config.toml
head_dim = 128
vocab_size = 31586
norm = "rmsnorm"
rope_base = 648000.0
tie_embeddings = "early"
init = "orth"
init_std_qkv = 0.0184
init_std_o = 0.0
beta2 = 0.98
weight_decay = 0.12
final_lr_fraction = 0.0
train_tokens = 1742000000
steps = 6646
Each number is 128 + 24 x the weight over its row's rms, rounded and kept within 0 to 255. Layers, rows and columns count from 0. The size above them is the row's rms in percent of the matrix's.

# layer 4 MLP up, 960x640, rms 0.0418, rows 164-192, columns 80-159
size [ 85  99 100 106 106 103  91  99 122 102  99  92  97  95  95 102  96  99  94  97 107 104  96 102 108 102 100  99  89]
[[111 120 156 139 165 134 143 123 128 115 138  97 129 141 163 112 129 106 112  77 121 121 124 141 168 120 144  63 132 131 186 125 146 127  94 132 144 178 142 139 116  92 152 153 103 144 117 122 137 147 142 151 125 151 147 134 151 161 144 177 112 158 134 133 120 153 129 133 105 124 101 199 136 178 119 108 121 113 136 143]
 [109 157 128 119 129 166  81 135 111 136 165 105 107 128  75  80 122 157 140  85 132  98 135 100 128  92 141 144  97 107 161 140 132 116 166  75 134 144 135  88 111 141 111 168  99 137 154 101 140 126 130  93 144 140  72 163 147 151 166 121 102 115 130 151 149 132 130  96  72  82 150 161 106 157 163 140 141  84  88 127]
 [157 100 149 119 134 141 137 134 168  70 154 133 143 157 137 137 100 188 160 157  95 118 155 149 155 112 125 130 111 126 133 126 137 153 154 137  89  82 135 151 121 160 135 124 118  95 111 109 150 160 132 142  77 173 119 117 165 119 134 104  87 141  95 161 150 114  99 118 106 109  99  98 150 135 125  82 126 183 134 125]
 [108 123 152 129 120  56 114 121 102 134 125 100 130 108 141 116 120 142 132 144 139 109  92 135 157 124 112 109 119 131 164 123 129 148  65 113 148 139 126 164 121 133 168 130 118 162 123 146 108 113 156 121 146 141 111 170 112  98 140 133  93 109 122 157 124 100 147 133 112 137 175 101 126 144 149 120 128 148 110 145]
 [152 146 133 121 122 117 158  97  85  89 116 108 108  71 120 117 125 103 121 136 177 123  75 110 159 144  95 129 108 164 138  95 143 113 107 168  88 158 146 112  98 135 158 142 152 141 141 134 102  97 140 123 141 126 139 173 129  99 145 129 115  98 113 125 153  70 120  94 105  93 143 164 113 137 196 127 146  78  82 159]
 [ 96 124 123 107 102  84 105 165 181  93  90 111 140 112 134 143 120 129 109  97 110 138 122 114 101 128 149 157  83 134 143 139 100  90 158 130 114 138 105 122 120 116 146 132 168 111  82 107 144 117 139 127  93  87 154 115 103 111 175 105 120 146  97 187 104  94 128 132 124 132 149  89 110  98  96 115 155 130 108 117]
 [163 118 110 151 107 117 118 139 131 171 109 152 138 172 127 159 165 167 141 138 125 106 141  80 122 126 110 129 103 130 140 112 138 100 154 172 150 145  59 155 160 139 106 147 125 112  96 162 106 112 179 100 136 140  88  93 159 130  93 158 134 128 119 139 112 153 134 137 107 122 141 145 170 118 123  90 136 156 134  84]
 [123 156 131 149 166  98 132 116 121 135 138  88 141 119 133 117 173  99  73 109 156 106 131 104 120 122 131 132 128 110 144 145 108 137  90  95 107 120 139 131 138  72 115  97 100 106 115 165 113 141 114  79 111 158 114 143  96 132 131 139  97 122  90 108 193 125 126 154 105 155 108 104 150 160 126 140 153 120  98  88]
 [107 101 146 104 155  86 111 154 115 112 137 132 106 169 150 125 107  97 144 109 135 143 160 137 155 141 117 159 116 126 112 126 140 126 129 140 113 118 116 114  85 132 114 120 126  99 149 134 103 105 131 112 119 154 144 118 143 140 129  89 112 104 124 149 148 118 140  92 148 109 151  57 124 112 162 141 147 128 114 151]
 [135 156 131 126 142 132 122 103 129 111  50 155  83 110 102 160  89 139 143 169 107  86 101 116 102 125 140 167 114 143 121  74 157 117 144 140 133 124 120 103 144 116 125 119 173 127 167  97  75 108  95 106  92 126  97 105 183  90 122 135  96 112 105 124 114 146 136 107 152 120 148 116 112 105  76 164 145 142 126 109]
 [151 117  97 105 161 138 114 104 115 124 150 128 120 127 136 113 129 137 117 122 142 141 151 129 135 122 143 149  91 119 148  86 137 147 109  93 122 146 117 100 143 166 151 109 111 125 158 116 121 166 131 104 114 131 115  61 134 151 131 117 150 160 130 131 124 146  51  89 136 141 102 159  74 116 109 139 111 135  93 124]
 [123 107 163 130 121 117 119 163 127 106 119 141 129 125 130 147 113 146 153 108 157 111 110 118  95 138 115 135 126  92  95 152 128 119 140 147 135 105 140 127 131  91 157 106 133 117 127 168  99 116 137 135 113 107 105  95 124 103 114 107 135 106 177  92  68 125 113 105 116 116 144 152 112 165 140 133 107 159 138 131]
 [103 100 131 142 131  79 113 149 151 132 112 121 126 160 165 116 136 134 147 100 121 130  88 126 159 150  76 121 115 129 114 157  96 115 188 112 132 131 117 144 120 144 126 163 133 161 134 165 149 137  96 130 129 127 118 140 170 129  88 174  95 131 117  89 116 110 132 110 121  90 138 113 170 114 134 114 144 153 183 108]
 [126  91 104 149 109 141 128 110 101 128 151 146 127 150 112 115 155 139 113 149 127 145 106 104 140 140 131 138 117 119 133 126 150 160 147 151 111 156 109  98 193 120 159 137 110 112 113  91 134 152 155 109 170 153 140 147 130 118 135 157  74 163 138 131 177 124 172 147 129 121 147 118 154 150 140 146 132 136 127 105]
 [ 94 136 114 137 131 148 142 132 161 112  94  55 144 188 123 112 180 134 130 139 161 123 129 135 129 111 135 112 154 146 128 140 124 159 118 124 108 126 153 103 124  66 139 125 123 192 154 105 106 123 134 158 166 171 182 137  91 125 113 137 136 136 101 102 182  95 148 121 129 151  99 146  98 129 154 131 113 151 155 110]
 [122 125 105 105 117 139 118 117 113 139 127 156 136 194 128 138 102 110 120  93 120 151  89 156 124 125  83 141 168 142  63 133 115 125 123 129 135 168  93 109 136 141 130  93 178 127 124 109 125  95 152 134 122 138 126  75 111 133  94 148 153 154 122 124 133 145 151 126 133 132 136 146 110 135 107 132 118 126 149 159]
 [152 148 114 157 143  85 104 145 128  92  77 122 128 150 143 119 130 106 107 142 119 147 126 138 106 122  89  65 103 133 148 148  89 143 117  96 107 115 109 137 117 119 145 104 140 111 166 147 120  99 183 133 101 124 118 120 104 148 122  99  89  97 114 137 154 170 148 129 138 126 102  69 131 107 162 130 162 172 126 151]
 [ 84 143 116 128  80 133 122 128 155 176  96 161 123 154 132  61 124 167  98 128  86  93 115  87 169 100 129 156 149 141 138 118 181 173 133 126 115 146  81 143 128 145  35 105 111 126 128 113 135 187 111 143 130 148  97 162 118 147  80 113 109 149  81 171 104 163 139 143 122 143 163 126 138 115 118 144 128 118 148 127]
 [113 126  96  76 147 110 130 136 128 130 117 125 132 101 142 119 174 129 143  95 173 114  93 147 143 121 120 143 134 187 138 132 147 106 134 149 123 157 115 138 123 143 161 162  98 154 153 110 134 151 138  75 111 152  89 149 137 106 107 188 114 133 115 151 141 106 104 137 123 113 156 156  89 139 136 118 124 125 120 117]
 [ 66 120 133 137 104  90 133 138 152 160 125 154 135 155 135  88 146 141 146 149 160 111 119 112 113 128 128 187  76  88 106 199 141 169 180 112 142 164 142 110 148 126  89 145 121 123 115 153 125 157 140  76 123 101 112 152 156  91 177  97 130 127 125 108  82 120  94 111 139 117 141 159 107 151 127 121 147 105 149 104]
 [157 135 127 137 177 101 147 110 142 128  88 122  94 116  99 114 155 118 144 168 136 152 122 133 143 118  94 136 125 166 126  81 147 110  88 112 156 183 156 169 131 201  98 116 114 162 141 109 133 149  89 100 159 142 170 110 151 137 116 131 120 144 124 122 176 149 147  93 110 105 174 148 112 116 148 145 138 116 124  91]
 [149 148 127 161 131 122 115 106 105  96 145 150  87  82 113 154 163 118  82 159 139 122 142 110 115 127  92 113 135 118 142 106 138 119 156 164 148 124 149 125 190 151 132 146 137 147 198 114 151 116 151 130 131 167  99 115 108 154  87 177 181 134 103  98 141  97 110 138 127 159 131 124 137 140 145 115 138 196  85  98]
 [ 82 105 148 145  68 119 110 117  99 130 140 140 130 133 148 136 110 139 157 159 103 110  77 146  92 122 130 165 111 110 136 133 128 152 119  99 142 130  90 115 118 132 135 100 146 139 148 104 145 122 110 131 138 110 110 135 147 111 120 119 114 123 120 128 104 134 108 111  91 124 128 109  97 121  84 102 207  93 134 143]
 [ 97 138  82 142 117 112 140 182 148 147 145 156 172 145 108  94 106 176 153 164 148 191 135 177 149 125 108 126  82 133 115 129 109 114 108 118 122 100 123 127 135 162 110  95 110  93 112 141 162 178 176 108  80 118 144  68 124 130  77  72 151 126 123 162 104 160 133 113 129 106 123  79 140 128 114 116 130 109 129 113]
 [124 113  79 106 122 110 132 182 110 148 146 193  80 104 130 142 160 137 137 162 133 131  76 116 110 117 108 139 132 115 138 149 160 117 129  83 125 145 122 129 160 116 140 118 123 115 118 179 158  94 148 120 125 116 185 159 175 125 110 125 135 103 152 145 137 139 102 165  99 125  78  92 205 134  70 129 125  97 125  96]
 [150 104 176 156 141 106 133  67 163 106 121 120 120  99  98 114 130  81 121 142 171 116 185 132 172 141  96 148 117 109 127  84 131 114 169 142 161 149 150 162 143 164 165 154 137 139 129 122 160 136 153 133  83  95  66  98 143 181 143  96 165 111 131 130  94 108 110 101  97 109 131 144 100 142 109 149 108 120 137  62]
 [ 97 138 133 128 141 139 117 107  94 168  91 115 118 135  87 155 116 118 132 169 102 121 103 172 122 149 113 152 138 139 132 105 144  90 107 127 118  39 141  99 105 102  72 113 121 176 157 169 132 133 149 141 106 138  99 158 124 158 155 129 111  96  87 111 128 145 155 142 162 110 102 147 115 124 162 125 153  99 146 112]
 [124 110 146 129 144 140 140 116 132 142 137 122 139 115 107 121 111 184 168 108 101 170 137 135 150 155  92 159  80 159 141 106 129 103 110 120 110 140 141 130 166 126 143 115 123 121 131 137 117 163 161 132 111 136 139  93 158 118 104 122 105 148 109 111  99  97 145 132 107 130  98 106 171 121 120 117 134 123 133 108]
 [145 163 100 126 112 117 129 145 138 140 126 158 143 115 103 136  95 145 147 131 108 150 150 106 116 134 103 117 133 137 136 135 119 137 152 129 139 152 128 102 139 171 157  61 104 116 125 130 112 117  93 145 156 126 128 127 126  90 150 107 142 126 125 105 142 111 152 140 154 127 121 151 151 109 110 164 127 138 111 119]]
# layer 4 MLP down (transposed), 960x640, rms 0.0385, rows 164-191, columns 80-159
size [ 87 103 102 106 100 101  99  97 103 103 104  94  98  95 101  94  95  98  96 101 102 106 102  99 106 104 101 100]
[[ 69 118  96 146 100 167 128 104 123 136 138 167 115 146 146  85  79 117  66 123 170 179 162 141 160 113 126 109 124  99 134  84 143 147 162 177 124 138 151 121 136 150 108 138 124 149 118 146 132 105 138 121 137 164  98 168 132 131  98 130 114 146 130 158 138 125 135 154 121 132 121 162 133 157 124 164  81 116 121 111]
 [132 133 167 113 132  79 151 113  98 145  88 104 182 136 160 112 170  88 139 125 164 148 168 149 119 108 118 148 112 155 137 145 110 123 131 181 114 129 105 134 130  99 122 112 140 188 138  75 120 101 100 124 149 131 131 167 136 113 138 140 106 138 143 120 102 132 112 174  56  87 149 137 112 167 100 155 122 147  84 182]
 [117 137 113 153 129 124 109 125 117 101 139 150 138 124 136 135 135 107 135 150 148 127 101 111 152 165 124 128 120 101 104 101 130 128 174 100 133 126  93 129 106 160 118 132 166 138 113  97 134 115 161 125 138  95 162 105 133 124 124 123  77 175 110 110 132 156 118 137 148 148 136 117 149 103 124 104 132 128 168 135]
 [ 95 116 135 153 117 151 125 142 116 114 143 156 104 132 140 141 170 138 163 110 153 152  93 126 138  99 100 169 102 179 148 102  97 115 153 116 114 121 164 130 117  61 116 102  99 120 116 148  85 150 123 173 154 140 133 120  99 138 148 108  80 119  96 121 149 164 103 118 108 147 159 115 143 155 143 122 176 121 107 103]
 [ 97  97 159 113 125 107 181 109 167 143 111 156 156 119 176  89 128 168 145 151 111 161 122 152 111  79 107 168 125 152 121 152 108 114 135 139 119 100 146 154 147  96 137 118  86 136 135 145  65 133 109 128 117 129 156 136 166 149 103 149 101 122 114 165 121 120 120 128 149 115 134 108 148 107 145 110 140 109 121 133]
 [144 109 111 148  92 131 126 151 107 118 146 106 140 203  86 120  82  74  95 144 156  86 136 153 135  99 173 131 113 131 139 137 148  84 145 152 134  82 144 157 122  88 133 121 136 130  95 137 100 111 120 127 115 137 119 132 130 128  99 143 130 155 123 125 175 190 166 155 117 110 160 139 125  74  94 167  82  95  75 101]
 [144  90 137 137 125 145  75 128  96 120 115 150 105  81 161 112 126 163  98 135 136 152 112 151 132 134 131 124 127 131 111 173  80 173 161  78 141 127 146 125 102 157 114 151 119 138  89 109  69 102 168 131 146 132  93  88 105 121 149 145 131 145 148 145 145 142 140 135 147  89 123 149 130 114 114 188 110  71 121 129]
 [106 124 106 106 102 141  56 101  98 110 154 178 150 151 107 146 153 114 154 106 127 107  94 123  98 145 142 129 144  85 141 126 120 120 163  93 118 129 121 113 126 163  76 140 120 154 155 108 131 127 111 133 135 165 116 118 165 147 107  92 114  89  89 124 128 128 127 113 124 137 139 177 142 107 129 136 118 154 109 118]
 [151  96 156 142 141 141 121 117 135 134 122 127 115  85 152 125 123 139 102 132 131 133  86 105 161 156 123 129 125  85 120 108 175 152 112 142 142 112 135 138 146  96 106 136 140 122  73 114 127 132 107 160 133 128 136 155 111 106 125 114 115 154 149 105 120 125 160 152 115 154 145  86 101 150 106 107 143 100  99 109]
 [131 152 101 139 160 128 143 158 104 150 128 149 134 111 131 146 174 105 139 175 123 132 134 149 112 133 119 120 136 134 119 145 133 122 144 137 123 124 129 153 166 105 118 124 144 162 146 144 114 143 126 112 141 112 118 123 144 167 135  92 135 114  95 144 116  98 136 105 142  84 113  86 165 165 115 105 148  71  94 107]
 [126 112 111 168 129 139 147 138 145 107 179 107 130 148 139 135 157 159 113  87 146 184 126 150 127 117 130 180 113 126  81 142 109 178 113  96 136 163 152 161 134 138 127  97 110 145 142  80 183  84 104 128 125  92 124  83 132 105 149 124 111 132 103 184 148 129 139  95 179 153 131 109 124 109 144 143 124 134 135 139]
 [138 119 151 152 114 156 123 169 131 140 116  97 163 106 113 101 108 114 127 115 176 140 110  95 103 116 199 142  94 158 167 122 132 110 121 117  98 153 141 114 103 125  96 107 117 134 110 127 166 103 162 105 124 130 150 139 126 166 136 158 101 142 147 150 145 161 121 143 163  99 152 132 136 112 140 141 127 122 133 122]
 [148 124 158 128 152 140 170 118 146 130 101 160 108 118 129 211 141 136 113 137  89 144 110 135 162 168  97 115 135 138 146 144 125 158 146 147  94 141 139 110 131 161 124 123 110 137 144 112 117  95  64 172 113 129 127 137 125 109 117 131 125 161 115 128  99 109 108 134 116 150 131 158 171 120 178 123 123 130 122 123]
 [146  96 155 105 141 164 165 110 112 116 137 107 143 138 111 146 111 123 163  79 129 132 144  91 131 144 121 115 110 129 112 125 155  75 131 154 132 154 110 118 125 145  83 158 156 160 153 139 111 111 135 135 106 135 162 142 107 124 114 126 154 140 126 163  83 106 132  96  75 167  93 125  99 149 100 139 115 102 119 166]
 [135 132 108 148 116 127  98 152 151 130 131 107 144  85 137 129 162 138 159 149  98 156 154 122  83 137 150 112  90 111 108 141 192 151 147  91 130 114 128 142  98 119 145 137 131 120 126 129 114 100 106 112 158 145 170 120 118 158 145 103 126 139  93 123  96 160 163 142 103 132 172  84 172  88 163  92  77 158 144 138]
 [126 144 186 145 120 114  55 109 109 124 133 172 129 108 143 141 134 106 128 109 154 135 130 109 120 100 124 160 161 147 160  96 119  98 116 141 121 130 125 143 110  98  99 136 115 115 126 149 139 146 171 118 102 146  87 154 123 136 169 122 106 111 126  98 108 121 114  93  74 143 126 133 161 161 174 129 150 138 104 101]
 [133 137 152 152 127 159 123  88 119 153 139 188 137  94 138  98 125  98 139 136 132 108 137 132 138 123 153  93  76 108 149 175 112 135 121 115 143 127 178 164 121 126 135 113 133 127 130  98 123  89 114 134 114 176 103 148 107 134 120 122 140  97  75 130 170 137 165 165 108 126 141 122 151 118  93 157 167 135 133 116]
 [116 145 131 118 128 115 106 136 151 132  88 105 137 105  98 140 133 152 152 133 130 143 137 146 147 174 131 158 150 150 116 115 124 129 151 132 121 115 164 105 162 140 148 143 122 121  97 119 138 128 138 175 134  89 116 121 117 152 118 125 104 122  94 130 129 129 143 129 106 172 110 108 103 112 116 152 143 119 110 156]
 [150 150 114 127 106 102 159 134 111 121 144 153 108 159 102 133 111  69 148 124 156 127 143 139 159  79 156 128  84 117 142 118 102 171 124 103 169 116 107 108 133 116 169 143  87 141 131 116  87 120 159 134 112 165 124 134 117 125 200 140 136  97 149 122  96 146 140 171 107 111 143 138 108  85 112  99 112 141 106 161]
 [135  65 101 133 131 149 134 108 101 122 153 131  97 119 140 117 145 124 137 151  95 125 139 143 156 103  89 176 132 151 180 144 128 153 144 139 137 136 127 131 141 104 145 164 111 147 111 127 134 113  96 130 160 141  92 106 135  81 128 138 121 139 147 135  85 105 118 114 128 114 155  97 139 167 151 102  94 139 130 112]
 [ 88 109 113 143 138 150 105 121 151 114 104 154 118 157 149 122 112 114 131 115 108  91  81 124 131  93 122 172 150 145  98 142 141 124 138 171 123 192 133 143 152 121 164 124 131  94 132 146 115 167 181 144 122 124 113  92 115 135 135 113 115 143 107 177 130 128 111 147 104 154 150 153 131 132  99 145 136 123  67 120]
 [116 128  93 125 110 136 111 131 165 150 127 146 158 143  76 120 126  57 160 117 137 156 138 120 115 107 142 109 104 113 102 100 148 145  81 174 131  79  77  93  83 141 109 101  95 118 123 102 129 139  91 123  95 135 120 120 148 113 110 130 131 149  94 114 139 188 115 115 117  98 173 106 126 113 146  93  96 125 153 153]
 [123 110 134 138 124 156 171 158  92 108  97 149  56 123  98 156 124 138 145 127 131 140 110 118 119 114 129 108 112 172 102 126 111 129  71 135 101 120 124 152 144 171  85 102 152 153 110 161 103 147 139 179 116 149 152 127 132 105 126 127 122 176 147 179 103 145 147 137 148 137 166 180 108 157 167  98 150 134 126 132]
 [124 131 106 129 172  79  93 124 164 161 128 103 116 130 113 108 147 117 111 104 122 132 116 123 151 142 118 148 151 108 135 130 106 149 164  97 106  78 111 112 164 129 133 113 140 104 131  84 144 138  99  97 131 158 125 146 139 167 119 121 162 138 128 139 132 122 119 113 133  97 120  86 153 128 146 135 117 142 151  96]
 [111 137 135  70 143 148 146 140 123 148 131 121 134 148 141 123 122 121 128 144  97 121 101 135  82 139 114 124 116 135 118 106 117 101 152 100  94 147  96 135 106 179 141 142  95  96 132 142 117 117 133 134 131  94 115 134 138 170  91 106 135 117 138 136 152 130 119 121 119  71 111 109 172 133 114 107 130 119 132 120]
 [106 132 112 114 146 115 138 110 128 161  78 126 138  74 121 108 130 123 137 157 126  77 140 131 133 139 148 107 109 140 173 136 117 139  96 134 103 130 117 135 113 124 132 129 121 121  88 104 165 170  94  96 128 104 169 167 137 179  83 134 111 126 110 113 114 172 145  84  94 149 165  96 162  78 131 104 149  72 150 148]
 [119 132 110 116  80 135 112 136 171 182 119 115 119 123  88 143 174  99  79 151 103 109 100 104 112 125 174 144 106 144 142 145 109 140 143  99  92 119  85 108 133 137 139 171 104 111 116 128 144  92 114 144 132 118 165 152 117 145 157 117 163 110 152  73 150 155 122 118 146 117 165 175 162  96 130 145 153 140 133 127]
 [ 70  92  93  66 100 174 140 123  94 120 144 114 141 136 120 131 110 100 104 122 155 152 144  96 109 118 130 138  86 121 142 175 109 116 128 134 162 154 111 139 166  85 129 118 152 142 119 142 151 148 146 127 151 126 135  97 145 175 125 138 137 136 143  97 124 158 170 118 111 125 102 126 152 122 170 156  65 132 188 131]]
# layer 4 MLP gate, 960x640, rms 0.0384, rows 165-192, columns 80-159
size [104 101 100 102 102  97  94 105 103 104  91  97  98  96 105  96  98  95 102  96 106  99 100 103  99 101  99  89]
[[155 113  95  96 165 130 163 128 132 147 145 149 151 124 112 140 117 115  87 135 118 119 106 139  79 139 117 113 140 121 148 122 108 106  98 128  97 121 150 107 133 107  92 172 152  95 157 121 101 151 104 166 113 118 152  99 151 150 100  72 130 141 142 143 128 143 163 145 147 126 112 109 107 114 120 178  96 119  93 154]
 [109 125 144 128 128 116 132  93  90 112 128 179 157 144 138 141 108 127 144 142 128 105 121 146  80  90 120 149 164 116  92 117 167 124  97 123 158 131 159 143  94 139 129 119 127 131 146 129 145  92 125  78 126 117 129 108 135 104 119 108 111 124 144  97 142 112 146 129 118  86 182 127 160 144 110 116  69 140 182 122]
 [126  93 154 121 119 111 107 100 125 133 135 141 107 129 121 122 117 122 120 122 224  97 157 107 114 140 145 134 104 110 134 142  97 146 145  60 167 132  87 122  96  97 119 118 130  91 168 101 131 168 129 138 131 130 156 117 137 119 166 114 120  85 114 174 126 154 121 144 121 129 132 141 151 136 122  71 115 157 127 123]
 [143 102 149 109 125 156 139 139  95 129 111 165 120 171 128 145 124 136 149 101 101 100 136 139 120 131 124 122 148  95 166 148 162 157 110 130 137 134 112  97 122 168 161 132 183 112  97 136 106 150 127 179 109 176 123 121 135 104 124 145 125 125 110 115 148 127 139 107 118 141 101 179 108 132 104 105  84 123 138 187]
 [157 118 141 130 140 114 171  99 139 128 119 139 107 125 167  58 118 143 108 159 103 143 101 155 128  86 135 136  94 108 136 136 108  75 132  71 112 130 142  92 135 129 136 150 159 144 174 140 112 182 136 106  96  92 172 153 138 104  96 147 142 112  80 132 124 134 121 124 102  89 136 103 148 140 124  96 139 133 114 148]
 [145 132 113 169 117 162 139 115 161 151 157 148 147 108 103 110 126 104 104 146  54 112 148 149 105 148  97 157 133 116 125 150 131  79 118 135  95  99 164 123 140 110 159 187  95 110 107 104  99 124 145 149 155 112 132  95 162 166  86 167 112 134 112 148 138 134 126 162 148 135 144 139 162 118 135 133 107 136 106 112]
 [126 161 165 163 164 169 113 108  96 100 116 101 164 149 104 128 115 166 134 155 107 149 124 134 145 118 134 133 129 101 125 139  97 139 163 101 134 131 123 117 142 102 103  95 133  89 136 124 150 122  99  88 111 124 136 164 131 124 173 178 125  96 158 145 108 136 123 159 107  90 140 172 132 146  98  93 107 122 134 104]
 [137  69 178 112 140  90 116 109 125 113 173 119 125 115 173 158 108 141 159 127 137 128 111 147 182 139 125 142  97  96 122  64 110 110 172 156 109  91 118 115 118 154 135 149 144  44 136 162  97 139 107 168 137 120 103 121 146 169 102 108  78 168 146 158  94 121 154 143  99 112 152 124 101 108  88 148 170 141 119 123]
 [114 157  59 103 115 111 128 143 140 119 159 156 157 125  97 103 106  86 165 120 129 138 158 131  94 111 117 109 130 134 111 139 124 123 125 166 113 147 116 130 164 187 148 161 149 101 150 153  91 158 158 115 108 173 123 137  97  95 130 152 140 167 103 104 142 119 119 137 116 127 181 187 137 133  94 102 152 119 118 143]
 [123 129 165 115 137 152 119  98 122 101 114 129 111 109 101 151  88 126 118 103 115 133 151 107 171 160 109 148 113 122 144 126 123  76 171 143 116  99 118 141 146 141 134 126 132 148 156 129 139 180  96 116  97 157 132 119  78 116 103 155 147 121 104 117  82  86 160 108 133 147 141 135 116 144  83 137 130 127 134 114]
 [117 111 142 155  96 157 175 133  75  95  67 178  84 117 134 167 138 151 119  67 113 116 150 158 127 109 119 150 124 143 141  85 165 142 138 143  91 141 146 131 159 119 134 115  93 160 138 107  98 114 136 148 114 164  90 111 139 158 110 149 130 143 146 144 135 142 159 120 138 133 136 157 136 174  93 139  96  99 123 124]
 [119 105 175  90 125 126 164 119  81 117 120 125 161 129 146 157  93 125 145  99 154 119 136 101 141 148 121 142 133 132 108 134 124 131 133 145 123 142 120 132 141 187 165 127 147 142 128 136 156 128 143 140 137 150 130  70 143 134 145  99 136 125 156  69 104 136 135 141 134 161 152 170  77 163 118 124  81 131 152 126]
 [111 129  94 132  94  50 153 127  93 170 122 183 148 109 131 149 144 140 123 142 119 161 110 103 149 111 125 118 180 172 147 139 122 123  81 140 111  98 110  97 128  71 107 134  99 155 115 111 144 121 112 152 114 160 152 167 152 175  87 113  92 115 121 162 126 153 132 145 147 151 127 116 141 125 154 120 121 107  99 113]
 [103 141  78 149  97 123 121 107 135  96 131 171 138 153 110 117 148 101 114 143 114 113 109 120 118 144  96  89  90 136 129 118 132 122 107 120 131 100  99 166 141 137 104  89 117 131 114 171 140 120 191 157 126 130  47  86 143 156 114 138 119 152 127 142 118 154 135 152 155 138 101 123 160 148 138 122 131 110 119 176]
 [ 74 141 124 122 133 139 150 154 167 159 179 145 119 183 125 174 110 140 146 152 120 109 142 150 158 127 162 101 140 121 152 126 134 143 135 111 117 112 127 160  94 134 107 125 177 140 162 118 120 127 104 118 106 123 124  99 117 189  76 110 157 153 103 101 110 170 139 182 133 113 134 102 138 129 108  96 108 123 148 138]
 [162  68 114 128 157 126 130 140 161 151 118 135 132 104 162 125 126 132 122 128 141  95 158 128 160 120 152 161 154  92 102  89 109  94 139 115 123  93  99 114  88 146 181 104 168 172 117 128 133 145 124 161 143 116 111 154 139 186 107 162 109  98  85 148 138 117 133 128 117 162  95 107  86 148  93 131 152 129 153 180]
 [139 164 183 119 158 159 141 145 136 115 110 118 112 160 100 139 133  88 131 132 145 122 139 134 114 110  99 105 100 102 123 139 157 142 115 151  78 119 104 149 120 129 101  97 174 164 111 122 106 130 129  81 152 155 124 123 155 141 126 122 153 120  97 127 157  85 170 115 132 111 156 109 138 103  85 149 131 134  94 123]
 [134  81 122 129 172 147 139 146 145 116 129 139 153 194 142 158  98 122 115 144  65 137 121 122 124 162 107 116 142 146 122 116 131 131 127 137 147 117 164 136 172 145 116  99 155 120 130 158 124 120  99 166 101 105 101  75 145 130 137 116 126 151 123 139 116 135 119 102 111  98 148 141  64  83 127 124  74 167 146 105]
 [139 101 136 169 163 113 167 107 113 106 127 135 134 125 180 123 139 131 122 149 120  78 140 129 115 116 138 121 124 147 163 102 149 136 128 155 157 160 141 173 107 128 125 132 120 143 163 141 127 125 108  89 137 139 128  80 141 144  87 102 128 126  93 100 132  91 137 117 133 126 124 131 110 132 140 134  94 159  90 151]
 [171 119  95 135 126 156  74 121 133  97 130 154 159 154 147 125 114 119 120 100 137 123 147 151 103 138 158  74 108 109 148 105 144 155 117 131  83 126  88 147 149 141 114 116 113 126 128 143 133 139 116 127 114 141 101 109  96 130  51 158 153 117  90 126 127 122 136 135 124 165 146 118 136 112  74 149 115 156 138 112]
 [108 122 114  92 124 119  88 126 139 149 132 143 168 119  71 126 100  95  68 140 114 111 164 124 113 100 120 108  82 172 142 120  99 129 142 126  99  79 114 142 152 183 116 105 184 175 131 148 127  91 144 115 100 178 167 117 101 171  87 113 102 141 134 132 106 132 141 100 110 126 146 119 119 154 106  59 118 148 118 153]
 [121 179 112 163 136 138  96 138 142  84 120 135 125  96 134 111 139  88  99 116  85 149 121 190 121 108 115 133 118 158 123 167 143 110 208 117 112 111 130 103 140 111 142 157 123 144  95 123 137 137 113 102 129 130 150  85 112 118  86 107 149 100 131 112 167 131 161 159 114 124 142  99  77 173 110 132 143 141 132 102]
 [138 131 157 120 137 117 151 169 122 119 146 142 151 147 148  61 118 160 140 115 137 128 145 113 121 141 145 109 148  71 127 140 135 123 124 131 155  89 119 116 158  85 153  84  93 157 122 138 141 127 129 135  89 132  99 118  86 147 160 124 158 150 129 101 122 127 105 155  98 161 121 139 165 153 127 145 124 122 124 164]
 [102 110 147 112 113 145 101 153 122 141 129 141 154 144 135 136  97 137  80 105  93 121 151 145 123 110 126 118 126 117 136 134 122 160 104 162  96  93 118 118 118 132 115 125 122  99 160 141 118 139 129 141 134 128 133 131 129  97 136 182 151 130  98 107 105  87 122 176 131 139 143 137 155 123 140 156 102 145 100 161]
 [121 166 154 148 159 121 138 145 105 144 114 145 101  71 163 168 117 129  94 176 181 123  85 149  83 133 108  84 135 110 159  86 138 133 124 161 122 134 142 136 102 129 147 126 128 111 171 146 112 161 134  91 123 174 135 149 115 159 123 126 133 147 139 129 130 101 152  92 100 150 130 134 128  96 141 129 124 128  76 123]
 [145 142 114 121 113 127  95 106 158  96 103 122 177 137 157  81 143 135 163 153  87 156 118 100 160 108 122 101 149 150 119 193 121 148 141 138 110  80  87 100 127  96 158 135  87  98  94  86 177 153 105 149 142 143 140 183 113 103 166 149 146 144 117 172 140 113 133 136 150 140  91 119 111 106 116 145 121 174  79  99]
 [136 116 116 154 119 159 115 110 121 143 145 168 128 104  99 137 115 157 118 130 198 152 115 105 114 153 121 160 140 125  98  55 141 115 137 174 115 155  94 180 104 158 139 139 107 109 136 117 180 166 107 152  92 121 134 145 122 131 105 131 152 112 146 120 147 135 158 159 151 148  97 160 141 111 129 138 156 150 130  72]
 [105 142 170 142 161 145 138 142 109 109 151 118 116 105 118 140 132 143 143 129 108 115 123 182 145 144 191 119  79 104 126  88 122 121 119 119 162 122 107 135 120  95 152 161 141 140 114 134 169 157 118 129 107 189 125 155 102 165  75 120 160 137  99  69 134 114 124 143 102 136 159 146 190 153 120 131 187 145 137 111]]